config.toml
vocab_size = 1240
tie_word_embeddings = true
parallel_block = false
beta2 = 0.98
doc_mask = true
Each number is 500 + 50 x the weight over its row's rms, rounded and kept within 0 to 999. Layers, rows and columns count from 0. Numbers have three digits each. The size before them is the row's rms in percent of the matrix's.

# layer 12 MLP up, 768x192, rms 0.19, rows 631-667, columns 0-191
104:505593428525474540487471521477448438463500495489510629517463505593602505492519501558485477568510567436465493550447529491558529460530466527512531442450519476446509560491562435565538500404451421580500481557525521389456475531496479467484514541537434551438569449492456539435473484455578537462506569442512544450466563514492455500592453535570450489507508607442478523490494514509523460492639558514608480509567492429532482515388610589499478513460495548512553452399537502580416415587602516445452432482468512460524534543448473475518503510498455532579523469550513535403431508472622476552
113:536614458513453523562412528547545415445455539422537517399433499502427473454576490524475439500497529436469504477492594548537452450498496486511603529462564544417496484455486482440484516437494561404459458503532552482585536548429510540489542449505490524568489498505445526521507547390516481462578539495525585462476437578446475573501433546532501533418580588469434517418505537496519420430537448470558561530476498483499603589466470491515554510567490590567520480547520411564525460425546547424507495536377502412518541541474437576485517585456578458466576451554505477509419536553481482498
097:524574397525501472442497526497552477445523525605476525468468531460429495446553549501554514559447486485485514425439505493432509438345489538527496518533522445452444510432519551552511532535499410451469539504498558474522522514416486460447492538506547461472473493434504456511487541402498517524422495525543410459511522485445550516559504481565407441565564601517499516439513456572425509449434631545551590527573438553450500530533506555574508474621553479436482499580382585521539527544542444470471413522557566517405553510471527441567508558565471458504368492450530521512419452555494489512
096:563502436447455568496553421500550488571484450383503486505436550480496422527534466514501513590464540451416484420440531572401509498604428462499588570474397454505594535508519404563493535482510532547525442448534377569480492511531408470462575512552481520459596452407474533501528462480508462407517541511498524535556481476519557508475487526480564574522471521479527496453456550467554564505445590478438488594572489534487602512517399484496545554521521606491451497502508437499440447461560491558542506557439517496440515484528545573446495454396436390499422487534436527526483483579539536518
102:513502474412449447492492477467497494554503469519562476574429437505498462517507398600457574512587366473469464541519492432410611523582504544447434518465460493457539409557472546587513487519540425516486489498515552508397395414547477434454540497501599520443510541469533588533512469573458465524541508567564586517546458477546469518563374469457430565533546530476439498434446539506551471535496563529542486461563488453546480531467452455589449452498471453459525570428514471511513549539530511457443500501446523454547454491477500570492430561520420375600449571551458509472476584468489457508
103:541423524418588457451522546440562534452527463430485493535513513530426445445360498510541471516514460482445537480521469422414540479558481551477490536491511451529526528512494482444485423500469458572562535624503473510451517467473510497475474534443517522521499443494495426558473531530429467446492491512403469390511522454470544516559457477523525531460540511559477427516523497546503540453477526530528516510519495464569558615533560598478512488508416312412412567479566549483497567570533571551508533395555473610484613485507604622558475516517523524570524502479557546530554551538432538511
097:479434526480561523476455510435503542520514613568540534499501423478458471570418483440522476555473479458492538548501527526546504418461462470529462517451510452540463612467543542542486497378477483498525530459569509466487483511429455580455451453454464426422569560495493425463522553498483505364536489426627507520454489437450443590502548517487527467553477408419466605511552601505518509627454546493509592488451558465561570459519495529473524442533500523433484464530416470408514469539484491475567548400403543478507529574431413523487413557504539544438463488443503580479453411537482512489
105:591542479595488442440490563495473549485511497512619566528427501453539436490551431471628453525474462545390512462543509546500536488490464580593497431452462553546464472497499485450581466431478539545560536560564519646461435463415425518480451478518516444442482533521460574456489532590506508490533437508575522526448528520462529519537495485468548453457481524418516559551499443533442491475489461473529521479506497432409505458390554475577475504473501501503431485540464445555376436515544461634458447601515531482575583444490544533495502415523429426539518528541429468468526464511413533440
094:522602534519497402416487480491482584497494570528484521549479475565396468470552477521421484520566457424498468458390514494478496562498557474497502468453503534553553510486508471530463507471531539552374499469584487468476559540480412426520421503498474484496491563417536463455555507434453460446458481435469410400579503499563489508561523475484464554559509440520450546425487466446544466527522548487460406506482640619493467501573537523485421466488575473445339469498607484500486548588526529422493515440494529578489496462524616485577544478456418469545594492466443481435549501514537511497
099:599551480453521478537491532572465431536454469440538475506444507468526449446504449578478514464530390491528549557522451479529570519432494564407484416575520648476472581453476444544488443494432479525460558492587580474547451469470515476485452470432573432467462504506520540451484528530406562509513506524545431481582407477448556560469484611483380469545489409620545449569443526486428455499487512573501611482562502495521550452578591520573501517502510477527547526472510427507565414541484543547449534558493489452584413553542544534452480533469475541529514530464563418469501455449524499551
109:550570514529529540458477454477526484620453516454564435535466510504511541432464534481515406573540495510419469432526410507468538436522579582525439489440547455516445520542468508505423493462563477461511601503520465490435479463378517548472612528548489519551486490595538435480503394470511420513527539571563511418536477558481477514522485531415555527520533446480582603485560533450466480542490566508509618435480518411437466484500535474424603457560443470470523449527533460450573443462467496449455409639459522462603446439494415524479502518493526530503551458486571461464594464557496505501
106:488510452538595488450581583485480392493513562482573420511534580518452495625538497432595410461532459510503540505478472529388537525490558517440545446424467542571511543476515522431575463488465497538512540517498406570576502491528534483592494580486467480451507463600516441550492487558537457588579468449508592485479461455447467471474535526465451472546520518567465485523474468518525500520419547471512504505437484471480410549529472441533491473507403472531460450450506589434589559498509474521483521608525460507537475372484579509458523475452531395562512463461443429488494545437369381521
107:441512458533530483508500442530476496516532394427567391444574554504552483552422491530429528524592503464547521499475448529540563517596481532547486596476488548463450462583496450544566424510476399495522594470466484526505535530528452542474579551506509550578483597550510467476569505463495446405468442507548357511587567434514464506515529621443501528550423424473466526505534432501459474466500472537541377444539484464528502502510397568470538557512525586521439537541478503429506547468551447470562453485497532418549468471458544551509611494513497394536465532539366516554490518485547498539
096:482399517534468402482486482450474507481505474484461596544525532520472468483547430496544504434560548485591543521471448424571576518431540591532572569522420519477451528478450468606383464538521557533480539421512440535442371506511500505516472479486479504482435530435605430426536494407525502563501455444444485578545507539459568462486552523510518579473498579437544505532559515406472498417480412474495473567534519469513505585540500509539504469479480478591557472523567437471500522489605494451563503490530505575521540571494499472614548472528428383610480505492487443443417552508532451413
103:464488516505513465442453484524515496611531459513601576491488578622555515551476590501481543476510451449340512525527484498529470537454467437562532524469484458522461528450379437517537525417471435484497458554461506467411523529458353521404551451492473525507502425555462498529532497491505557411493531538475484552594483477565511629482464553416516567424544554541439554505519514491472636451520470387485509535522479506477587555493467517458472429494478513569493423497565450527516520462525531493526500480536542526517428638522511474489484532414599468517457542511555424541480462551514411475
097:499457468507420521582440510442502410536520491533573493445398536501519490571438479433477485445450565522476496444481412482558542511551435517498503435426507447539450510554522499558503427534444556610525502493506497390538477475593600545525573468558381448499528544488483519378555448500488393523460486562464504496465473500489543474555583554556464497547522529508535493541446465509531496489467535490494462479560564491522561534439429556618457468544506536464504493483596630530607499433574457478446554555482473481455523550437468532496486402515488390549353582539446501514452466458500479520
104:437554495506447505431433552544531520355399470499497497534500546443467540492487329467505415474489485515512504455478515453524512470504538487510399484526496572549575550372447494542504514556626521420470529407542496477543505552463457572455596501429566486459536523488468554467575498421442502516491532516546564438379509452502515504449542560433520551584480554570491535508556512449436460466521446432532490584466546483487506470531571533536539522588441499498518433533478416490513561465520519450521449562503406606467425479475610570451475438494450522526586487496574472505537566502480528481
095:492466511396571452567526536503521451510479511538482474574559482508563445534557584514552434445554591597532445436601469500618470516511585548560452489405525460541466524477493581416506503510502534512466494516521501440462520576469461528438535490532505533523516487575421505497547537468569423548565477452526562629435546400489675534441456513574544522474480413522567504474468534594514532481477538515445457508479508490425471521588527528451555438474514485457460636460426555515536515508452458427531544523516536583521461457419455535517477469479559497415503466448471440481417514538478479437
093:559619529479458479469433540542478455507553522561506438534505490602431456480523535532458519576489494520591489505524480456477491441505450496528455511528462560631556433446528550390500503519533527448557500445480397458424477574459481549573401465517429439507495457575545542533465536469561438529530435618454500522492501431490444437574432440458508529505552629538611404569428473563463433511510577434536487509515455522457492506472461493524506609539509462447457557420474496469466513527504523471536442512483457510472520517541576441556569535514532477507436582503427447425429448618472544473
104:460451493474499513485457446500514488529515550643455472437519462412487540568557469416549499481486495504467552533543548466522379594478569428497496518508527644497539492476526473446424496520469525445448472493455484482518403508488505614480601487479486452513520524623540611458451526546477492464521422450466513540519578460470476524467442507471417537499464457545528393562444450446508541499492575471526472564463548538480510498553535523611426483569603467566546523461435448491451417514527509400506465506587574550562527499411500442493502418454522516593482425531517467472479531525406401547
107:586579453481466504550586519456540520535473428519482529521488490627426498465594493420462486545453419501517482532589512559588547544462577546553396452568486512501484430598459447428553522571490495489491468469465559459476475506546410511527581456509454469595527488489464523522550473439539549514506422608525478520492486534542408505474542505558498516586444460509532431416471462512522473456544526600466525403475439542475528503493484426547546480496454537428443494530481404479487419436518430592451556487420520581496459480532562473435462455506478485459565407548505408608466446466434521571
091:543503463484499523460506471580596559592463572569552495475517577569427447462504522556575509490538558447502464479390554525489477512547528528533565459512592572561438471516373523438494480480544538468536536504542464461496495525468519454483409594530430438493584482478554535505437520413534526565492487518479511584548539539447507531601551522555456512481470526412593500505458504467536450488416606512534459465483366547501482428356507430508474597508595509571488539576505477465444397524467459449442486554536487447574434589539473435490484530446431498450439480475455560471500469489485487467
095:541529440560513463522527467465556450487571533543412518485393504454522521525497457515502489439489466464561477579511499542539509516464519529528472487549582450499554459466495488534517504533519537480479447474603532514519505514639484457587414535406532524477530477501458523459538511482503566585484480577547373496554460537575511476500477434442441502477624556578552462591437468437544510364560574530532506454471367500538512550377461516513443515516498414492486520568439432486524450510441438620473538460488458490512429506462596499452427512431543398488510574451537452506448501460600469454
098:467501413483479489556504488449448491563471579491517512520552512438440537502507516498453556485488579548505555492431451486475458492405517493589536517609448511449477440495616468490403571484598579425508499476459454513526452449445521502513520526482445497417594454467504482475497481398451494480593528451476574394551435481421586502564519586501587552537531543499477565516519378557544475467556489521510467540543548365526563538556452444451473549507539497502458491567494603475558535512572536480531471542527609524494426515453519524527587455415513485484439515511528576521534601502423391480
091:544518470519423470483503545506555460400510459489455432464559524516574400503502517483594601505502450441544558479438569433514555400479620502502512523519480584539483506509472443565583500623494524468501528579643493476479558475482443603481510404511495468478478555505446530381439420577466563462586540471532474479536517564582451479445602506476511491516524440506424435542501434609514518496512472497487478534459478496489502555538454550510545559486448549502479493526492501492517480569453456526511568556463459447507477466493471592590480515449557420526511373481431413521608530497550511436
096:521516414538496474484402519570498484501472554508520544521455530464564629516610466542463533417479456476543446539499492431491401518479546409569507454546439524487577360528496583467492549531478654442491491535487454469510543518493548517510465501491480517549503521511460546525531553559397522429540492513571539540520430554504591584487481530375530571488568460519533423481439502480565488470514425413439567533569463475459590494496478511436449479517558442490451552500466490462515559436492494465432492425567437450406524402551534470463494526548589555547543557522466541600486510468582539519
101:570627529612527479552447572544466442420499587478484495583491618534456500548502500528528510613545479529591567422435535447497434517492509480498518478492589487466462536471623446524492466561486535417469545502494511447483479383536512473440579448519530429538462540565551514500504562460471458462497445500603464650529536474527439573566548427419469459449452516471579504523508469518477524452476482429503460460415553534511530497488554563513480449554492484442438543572539444479549449485536640461520490468526567509431523509503593475468508496507529482398534464507446538410522446471442532483
108:501527563533378418474525579499488443460477489509481429386596437514509446501513551425504463488533488491460490443618612477425590551440413534498570586474524465577495522453438494514569477547493516552455536539428482537496449517475598494500448450569467565548510590472489562524403494492509481536418396509521451638531488580471516540466405496499490570425588443569486570448383460483489476482525454525536458483483479532561513452454411515425561441543532525587461489439449527568527559485525465512479461529512520521507510459583471432464512498573564474514583498537465498563484504477495562505
098:550484453540471469449474545526572512486483496471499522558427489504572526421489444509465478552445436470422487477403464473557465497571412590574474479410601527523515490506493518587488467475450591465575529430490452473482466554463507509551457402540452493497494545453504431455451447523489433422478549485508502544539517480532581541574429568404594514369432520415426468510482450502525479507458502504537528533533397510481486491416527537571524592542484500504479528520509467564478481482636524523597459580464557503557481499480507578453435550517552479605544577627457533473520615552534511446
093:422465604559446615504469363500561533502542577523543481580427516493474400528553481554418460571435456433460531530467443482503452619431438508550476544552489413477511469472458531459458442474429413502475486488470574401535527442474443569517397524466549511496478511492566510527496529504477408501578500434533529481516572477537515493443466459476520507529507424550493523383486525430526500504480454500459466407522442540528556420466659530437409586532526534497497454503452516503475489555579636456514538484492542502470518500541526528490482512436510452533578477538518534474424456517598526538
101:501455482539507389477609504449578483475560620516438464533507501503491483471487523526527539533468469460520508541525461430553486411492545488511573440508543466517505483470529488533510584501528536462510425465457550405485473565527489641550473478601458527549506544582429550422475474448518465501506482512512438552505453359454493462443450458432502550559519496470493478453363491530493497485508532514543354566479479507505494510521428542404423518449480424486500475517484454558501464639486482430482537536532553467499488524601560545521583598557626541470459407523467585499522599528482454527
103:498516538480458486520491557555491534507377461568549448526442467465439426493506524393426514519500546514498492484468484469478617477538491494594532441439644544494420582563470466425467429554512406472577571432426496423541463533452423446555437443506459516533507497469546537609488466547506486523624473484594443468568545446508527475479492459495425563495535502416502473576522463508479389544479356480453519505517558445453501540551530548560469506459461535502458417533455512497553443508600508506508560465546549565548475469454511502516489414473540488568518450501538516400470515568539405507
098:593414424482515599480593460471496532603451513495547538491410417590542510527509524504510457602419526553491541592555452497504527487472473521492472444455461449432464513479494461526492540470465553480414467463506545511465532498494606415524485451376556435430469593463509543536452510501522432566572539537498572511455474561546551462483442519435506578498508527454518474485456423425524444514599472548543597538495543409487545596492560554490414461541512481505471546551529425542432371538455528528508424457496515559471466534528493491512454492373573479600511497530486505416508522444563492443
102:559552371487549569448533523567475469542550573429517523431530502459457480429438469505367481481471539493476588480399463556510475530520486504462478409480542448484546441546498535479490532527523484442586507498482496431544516507425490584367426488582450599510457502517535512463511519593504486468593462561462549466425456522434504564567497461458419426519575398504509569540551560484558454555480460468530481411515405438491579451505481484491450482423504535493437552448428559449517546519501518470500638444442429387473564478499535540485502608474476462483504522439541512506519558446489534481
110:555520467469492541446515503466456517475513470459499568465459564497472489505437483505543530438481594532563547504526499526577523649459513509502501518589466573440551472477468467394536479433385442450557496497525499471549519575432536454484526503422443500543461492449475529494486539486518448442584449424563435474476435399489480468603523468497531481441522492556497451416522506440572441559577474532507488557481506467480453451564538535448519461449490551450478470432505593569515466710603529464518541450454392450439635426550529522537523498468423494470463462460538506439511489589520518481
109:457484454502511527495463480497435460566582429498552524446591599509442454520503507557510406498358437447430420419565475485464538502478539410505424377463530486423491491546495479489519583537541453451485432457531496483531585475473548566432486490509456441420589498515487504570523521546534510512568492573502413554471479540469456564615565523445549502480496520518497575431460469457577446468452470555558520574453524523530560469536477462466519553518547496448498424505499546460618485492567486499470488472405600407468462566558496573520524432409472555438547504546478539519409467601479530521
105:536446540528622570480580514425577545468429457520496483453519484502551524591541566471467517473640362503552496513417510449553471581549469445533473536495465503468519489530553553544512664505500458506479527478496555503583510496511405519448448473467533489448448493516471493600536620490510412466565418488526534423591492431480445544513495537445478488446526618482412519463581545471457549473517392470538489507482503565551528395516514456475486539539499554433439441392483568527527510487551460511539518537465506464545469564502614492474553470453534526549461450526482435451436560530495519532
# layer 12 MLP down (transposed), 768x192, rms 0.294, rows 631-666, columns 0-191
112:567542530466510532502493506474489500522431446473544424528500454557520504512572505492465500397411411471546572575480584458578587515463492519518428558423498535476476528539476534513510588470614471525551477541569515451473499502520526511501527503501544474498382457552532545622500491594502485479471517513567526495419381559607483491487546547550437579518585465530463443463504504463480583577553529515575455477537492445465532468487444498516627577488533383403503558411548467514526553506479461502574477434622604526474397475447491460471490487460430485565565463569436512463468555503516477484
109:576476540562464514504507517524497558529451479443602459461524397499552557537530532523384570566386538485461397567508506521437514449439416481495496490444497539515548372551468512431514506522539435488551483449549550522450471439527413501469505473506522487472533465534481506476490494484497475464399417453547520548452622506466526547502486506514562412465455517504494426535569501531545554599489413478561517496573594425451482456465625508510520562492516411551434500512539494491556552487441507476493537524537529486547543423465414469487443419464540457549475504500547571673567540497527609548
094:399515506469481555536628495527524449527498541572499473430562458392436579497504531526428454544495490453480505408508519372506539441514502447437563419608451456499532441583465508539534465486522526528463527484613478491555594451436559502525456580540457593449579480423504508482488480543437424482576484460518464505376532552492504459462529581453528494545412534498540520506557440548554417450512529504508535465449559603477527403496474506511469524488472549522542537491476476455444478432491412443531439519470436622395585533548561496470584553510506534510462445578550469490470474536481524491
111:493558490608433553390530606505490530468533496516513516357547441486505514436514568460436609480409506586440537478477465527430541578466509446502567550548457508569518488522537525488568460506566555523417495489465455393470482568482505487507514496513496514487471483455627467493460532506457491502498540497439404457524587495520547452558447514425483436471527469530476535482531523446423459527511607488493520539517618529566599526467477542571569499661613491497540505539477512572442534458427497536513575549479458533500439460540548509508529555448507587580443535446430501470579562517512471488
104:563476479426485431503496497494503550540593506524480446558493515529558601451466506384446523498470489414506547481405416512476514469453521448517478571470570528531458488446499540475575479435486542476466526447547477435470403431588451470480525463428419490490432404545440531562549503529451587606456507526574528467467451566551569559422506546376506418588477481472585477451578471564573496473459563471533398473438522595483464509470544542429484478418460455494467468590523515558516408536469505556498476449508592550548524500495529476532471536475410375537445481546478477564463516544494473508
104:454489507505526442450409478521538435556461477521516500567616537448505427546490467472486492510520482412429418534586482489513518404515462496521435528516465500513442550475531402479509531479470467624584436499518525545465588585539486412394512438514553436529476551534582611496485514466422416568479499468482493492506610495535500474426581525490406406512494540454487468517493521517494544524508489508597456435507583456590529567457449561485498490497427512500486540474468514522588470431545485459583428466503529489467603450433630533508492505537560546587507444489560470540597509615495543506
095:478540420499535644488517585413412502520516493533467539483539487516559432441543480424430619522508481506545484442427510633478508517545479503476589460524513465470580518555476542602572409635472503469445477425430501511387450461561509474553558457528535495497542440464518487431610585520535454507524510579504351550555532535462575464580484517448456429468425560544447499541510487542535485509464564458466457481487549469459510577434514568527513472476557510499475551508511507546437477461477519501462545481460483500536480543587434432460529490436489471559455394489531547498498478551535409541
107:390619567447510552535393503480562472413555488541395450451589497525494507470607491537490553585594505495447522487468520498360473507388501446517470599465572520501500595474440540483462532485538524509430546496417536514461466566459432579425529493535549466490531537511526460572496553469473463509502481453487502457475566483515502450488529533593413541610550470510540512486589499503507536571523534435429522472514518564582588453557508529357474512549441559531611486479500530481509495472523510476611524524521522545487555471452554490484511439526517563535522463517585521549577496434474504570
089:508490489458537549566439533444523562580568454421460405546502511478540502414560529460505544418543554517567509530563526479459504411526458529558484467528459488485511526538511519437551505479458497477587449548505560467508446576421456538459498452532467567516510487473382468508469524582465546523540574638529578538477519465529456504444492529515531482425554494377578454571486462486489536538446511529562603524460478561502519519553443558501491501537405502555552453521337508526398462447436540453543550392572515482450486446531546521513468589408500499453442473469476435552471501573602500409
096:550446525531491512482474479499467490458482493429521438572507498477609493496465531451428490540473566519462518503482449458543488543493499497499524422465486611473492503516548516471526582545552533399502465596488528496447568537459540443513466490563450477516490464509405435524607514469479498475483531406539478501467556545551590444520507640536432467518478604377513476512485552528566471471500522492519440508456514561442451477542532415411500625502429462576534491488682520530461596485414505522589560588415534552540578506453522574454548578511522527523594540540428463492481493572541465537
114:466498559627422484492557518524547564452430563538450427487532566552559537462462541452480454484480487517438481417497461454572464469415531491549541552469487512470416448472536586459448569548504499426411564508498549395453521519478555498501586396428532453527493530529447454554532536444466475465519526475475437538484522469485508523431497623454445549518490483595461530513575486484483542506487417484543478520504387479581527494539528528528468591477567597466503464470608527379515490505518528500486499539559522500558480400499511498559546414535477575600464467601600425449430524568473474430
113:533575514499518486506569517510509424562494520429431559510493514417510579497441493565411533559522443579488571531523591563448497491531458514521490419493489427577535554417584537422471365491510490550414467553536477547495528350537477584510477444505504413523444513538571545438449528494455544524493428499513405598506464523594503448526476539578400519434518498491562487432521513522474504519476498486499556545513506435589429476421478502459505479419537576532506470506417564485425509519481551566446443537450515477523501527583493460490593428529488450506497558581510450533466382593564502459
098:528533550392475545519526384539508489454495499472536394561488507524505445560471484480533496494564474453571500500467506473542428565510495625531565353511642456471525589438569444467476521557505455569457600507445516539528438596487594503437538520420587551509399444562414478544470430515440453553495502510506442486441417494583577455484473423476527439459516508543476547501534523460515472473463533482497515515487531470548519457458395472450466496383464394557419493471503538523404570497502484454425480448452469498509486614506530558485464445527506535496473488522470552559483441507526567463
098:527451466550603530539532571480592587500462511523558400495550449481441538453538493468431552446509511461515438504546538521456474528514485526488511545395576567546506416549512450421569504492540480510484404437564529503484525440512506461483574482452504402487563496495481452593453460521459497430464511538574456515474503461439449466443588483582438431486516453526555481455465505451458568443506472478530459482545517595439446559451451570404460606545479618434471499470540523437509391544472568516420505471543418533572515529504542473495469563381523595457543464499556459535544419571441454439
104:584518493545418445525528492397473474444562574448429446524494459496463521581466450470436509516605560533575480484472490511461595555605478513408413503538551490569475484527527427481555439453497443469483562422453516473472461589574487477467507546444593508585590486503597504375610549459544475419521552531501450483555490421471470472513452474525500494420510440493484611471454472609478498481405538545518550532426449549494487506462526502478505441492447543572552504524449536504439520523453570505459392460509441461510492492479494554464440522529561569402602562523522483527563550533489489558
093:506543425547476520486537532451518535465549543452498582365507460491428485495607425453498585400462485505504501484509459497435537466567458415505526593460562576548579486500509506469486523436550445446464479556455494457591429542447502503489457571499545534333481471525465519620388492474534455490494539483547442451484500555471501481503527585554575492580486499560489511559514533515472474406520445467545442494452486496492432396486466492521574475479484553494462417528417549415409488486505473500507556429610604538527518523505582539499545449453518601454512487489552462595506569460434510454
095:524538470468522461509535429513509505594565573452476492501498473509521411541528490560457538514500484466569501581483497451469411402578503531514489578449570541489403466539553497483503547574514542574539480533485460553495413556447491463531582526442423443461563518550402495552554528501530519409450443533581471447516499457443518462489540530369435437437572501499426424529421415555575573500537448482545469475566498483608402411516490518459469474487447531511488554497592453512407461448507477501536514410532585507467585376516561447475458556560506455467488470473445511570448519519492555415
087:567510436583497466356558449468441483564414573465558517484476496544458550486444457458426464540580488478468547505561494426469515516440532415497504480581468479512470514395471484483469470577464567469459554520695464478522569464442432545435447525482461498479484470468502458539407442499498432489518540511421506579464531465435447479469615493463502442436590464484460461511454487441457423485565500442522520540505530560478446454441507450537458484451551475561481484449436484514486397530640529547414457470510537508468457491501588516474441565513490474611514594456522520517517517502535428573
098:488574486470508614475517442490494389508483467477438579526577459509520572486484510482470505604470538505458497515463402532453473570556483413526539576532420485516497489526512504446497487555459515457555486464553419514415537487556504439445483515496504549516479484470587534545495531698408471464523460454501525525455414580474456563511551434505531545549471408460570484503475423520546463471490499564543489502479600491463576526512560498581516470464537492450526580477399473509457512567447464583475440524499460527565391462436531526443546502550456512482504539580451495572376554365495425512
099:417524537478416415484509505471611517478459550507499450530453492461577484604502494478577535478490491570505446495498437477582578480541500535436509466457507492493416470438452447502517478572545549696412415466407467539554515462561433384518445523457509490636537465489525454459588587483524522514462602506476472511465520496454530505471551480434476512520495541478434560446534465496444438447438510487443525506571473539525524526479470477484590424457447521507458451482561557521546482514469372561583504521459500423480499522498447543474499497496487492497440523672504541465521495602537572524
101:518471430435573550431531576504492447506513406539508537438559538460529495540464429578462524462566525440416501523459565474544470542540556483554466503495541465444484517580516522602420504565438450450485415583452502543480422530591511625503477489536573600393515507551447571487493488481497425531510520432517449508532463517483602503558476453521494522518448509481486493572601570580439498551532486506407524465495583599469469492485510523453515489475604487567496498535574591629489493404440488489419500511528497346456468539467461511548428526522565474555492469478444537504547523504477519423
103:474530555546606589633462518497497459482502520425442448443482444465583480562517487461456494515516485580495488466456525474420520497545437535564581496517467504488558522548504421541485514413501525503572506466517561549539390512581538481495518458461580520458439453458570453506462601510503539510565450443442517419492517540544493507455406474482501453512536540500548517567595455511495520504443455424521401553399480448555486552455496540471602509535495576441449555570527541376507491505369497463490622445490489597474545502350565458463552532561513448496488486515508475425493484557481537557
097:432562520513516563466346487431443525505497555514498491490598500543516417600501514485512493538478546437515469516516544483546515413561519538483585501522547553473506531530530464562582513552454508553615568563351502533444442600525552521395558463573469561518443499529489439508581470516496495581557487454469609433510567449546436522478373565490446498490503449516474521501456526540485463502489439592532525537497560485425559519599525514517493517487509421541459489564524519501526577380491523381544507480451519463533470427524438518452448537449491490580507470536539552440517535479510579595
107:507426537490524560566481444557533478532475527533597482439496470632451555484414443577483608585439549472383505444472614446545434544531628485476445445556547591513523542498457487443575496460537520501461470561494518588510502501482435402527472498372492497472464522504494518477541501592530494509584542492443515596495548448504503511568624432420425576488473421472544512447496506513522507494509445448533582489531503510531468483582535466449464460544439578567471446510552453505563474422496517486459501532519464477566601462414475530559511500509546478538587533523449476446559515506441552471
090:418600575503542515571500497566623508522462548426469496425502540491503478501492575638425504493452508495598424517394502526460423511536439512555472525512485418391528460590526495477525489497513508530535413530460478501517472488539510498492551515518506385484504536496570521544414497446519542470444556488467500572583494454549552482539530551464416558542448560550475514514516560458408470521514523485493436490555529481462411532611490399470489565504614371589471576532430523501493524431510454462431498555555461517553477533468430594490611499483520568542541502524467531592461496535457476536
092:498634511477460524475566518456514513546536426532574541477429644435511480552505472500429588478564428529497491502605534515550466509530406531506498478454635554497523425403506550559454498499542587486383435539584538458529563519601523407552521507493520538479487484506384538536481552491581466502554506537586487479544497499542518512533520520444477466488456491491536502566570449493425405451523445510529420503495493401384459543449399545470573478535482402474497571498539505411481490529543513504517465490499443616540504519565530493515511523478506461426486482546501501521512574531551485381
108:449550496448532490546388582473477486452477545562445407589483462461478621567537477492509489524488555480491510518452578485455529554432570532421551441441422549485514418479465492474519503551439510476414512476567471533453424530527519555437543456463553559443482523562500571445500340501425446559453537489485513587426481459561499506476479452564531533528486550475496514554452372479455478538503441525613392450458509440479514424440520508551501568507420458523539561524436468405551457506439483543526459457554496484469513586400610479431462489468511500505531523461459463462524434447568423487
108:514462499539531528523442550532447526502492490480531382406559496541600531449515642528550546498520536517508473508409502523483568456592546512510583498464509489533452494484607486455526406472399477511550415514495434474493535459516481510538424483522502593499500618477598482494500541537555524560414468497471492507411549440469572484535525534484466444459440385549469464480414534411539506508478478508485575462381589480484467414467501480535537524544492549577446489507557453547532522485500395556542447537539632501482441432507475442481398540540505418492495493596402513488497475493582512570
106:571484462606610589464575507463508510506444554478497487512563529562530563440514502554582474549555443634487556473515551433547500431539552486490418468516506414482470517534452546455478516416575419460480428464492486454415518409384556452473529483461457545515634449495526597574524491433542502505510494590453528530552421482537491600495445530532499462412514536586440547523497481455587609489538530439414517483546564562540473545542511461527552480537503499497524528410536550495565447477475491441502482462446493518474510523446527565482548554556550491462509432363474506486503438475486424501
088:511563456507521373480406492494499514472563493507447554452465525474483479544501527444431577435479475608505552502507470520562426408473486601535587464480552583534485567425534510561505552439532410494417533517480459537456528520528513470501508455454399492591430494502508470485584460488441521577489512516490412520461519553520493475471473534492398564557465444536547541630549405511446525466487470457582411481502564495489491565545436439511544432437496453509530600469544539582491467436398579526501444424489503510456423495559551469467452453517503495471486516402488410565524433430427415531
106:555592453491467472509441445511501457579511524536423453473508488490578495484505449513466523513455420496545481415568486512393470466476398512396472497449478454511510567582572364565458459477437543497576535446536437500496448479372584546517544599469534510484451462469503534507556442457506477407460572517545463456537460490466517446535541455521473478487590557529582476423460517493513603460429519514519455469427482517541500495489471574492528579586523495629576496517489468440502529492479551466452413461434490437521510432523511482521532562443493373512418512560618469534485541452533602463
108:484479509530515467441486467458486496579478504458534483484429523436485452572548427495407440471451493379521571432536526497478416551580541449520505418550476450520472438535503508571476453635524447508540467588599422525514604489486564498510535508585466506558544451620476547491516572460482513533509622534448482596499476453441459535532441430541545612505541404486539507526596455477464577545467441486504467583408515499546514422560485522555514552464434514484571564523459569517427472527587524566476461577524548542552459535548538451440468592507543481462481468529455498533561506573538501462
105:472585480516529584559465500450520500436567502449507470460484435538452518534625548469504544442477548505441541523407499488491555476520482529595508423534403526553429531442567482459468427489451588518515472493516448490519559575457568454456500553475465528567432449469434491475462456503458498533463433461564452444569513475434477440494469476543473559536545577432431518475505498485542440417450487436567442553466541529533583464530636557505487438463473498423442494507468604565582440552479477516521480493445529541455612566419505524523586500500543515506501479530425440445567582507462350596
103:480455524548466460474518532475613488492419438539464504384487488535402558418439532469423502448493523409490409552563401493546521543573600489573438555554497514551487539525567551453496494475515518592601463438454432540531510531494422548499478392410560598525513542563498455573531493493463462525487505458523427522526528493455462483470545599524402456469514487505533456498414452464520473509618508559535617402485443416440406453399459478508511476474520477504464542479552529525505539450574455497493404529538390399483562444545521440517533504495563489510514526492506519488527537485482462522
114:602526420456489498466527522511455521500505502582580465549491378488545454437411557420580549519462477548458480423480511560512585461487454427453459460487579580646443497472519505548493534459564411551484545577510537485482445493460490551432525480412520440504456455582553449425456463527541458598571505532494456438515425415565454486523490493482501494500488516489458573480471509522477495507574493514436490530448513447464461515438564444453533525559499405528476442477529529486585441483536610486535543544525540433442557458473576507605508553454551425526498522580592501530560469506611559590
102:343505479351448516475604435541527474413558449540535398554501548456553444428516526574465398509518539481501416488529500431581520487467611517504513382415549487523457512544482529481533482430472526547445494478423410490522520489555426570464497464509483501500500502516406488485470569517501454579510544483505530568487463590523475467433521523473501485557454573397470485446524487459609406492451484510473475489418456526502521564586447553480446518460498587442535482434549539508544519527535507465509398575521470484516488516502436595422489469499529441491517498566463495430529461530405532590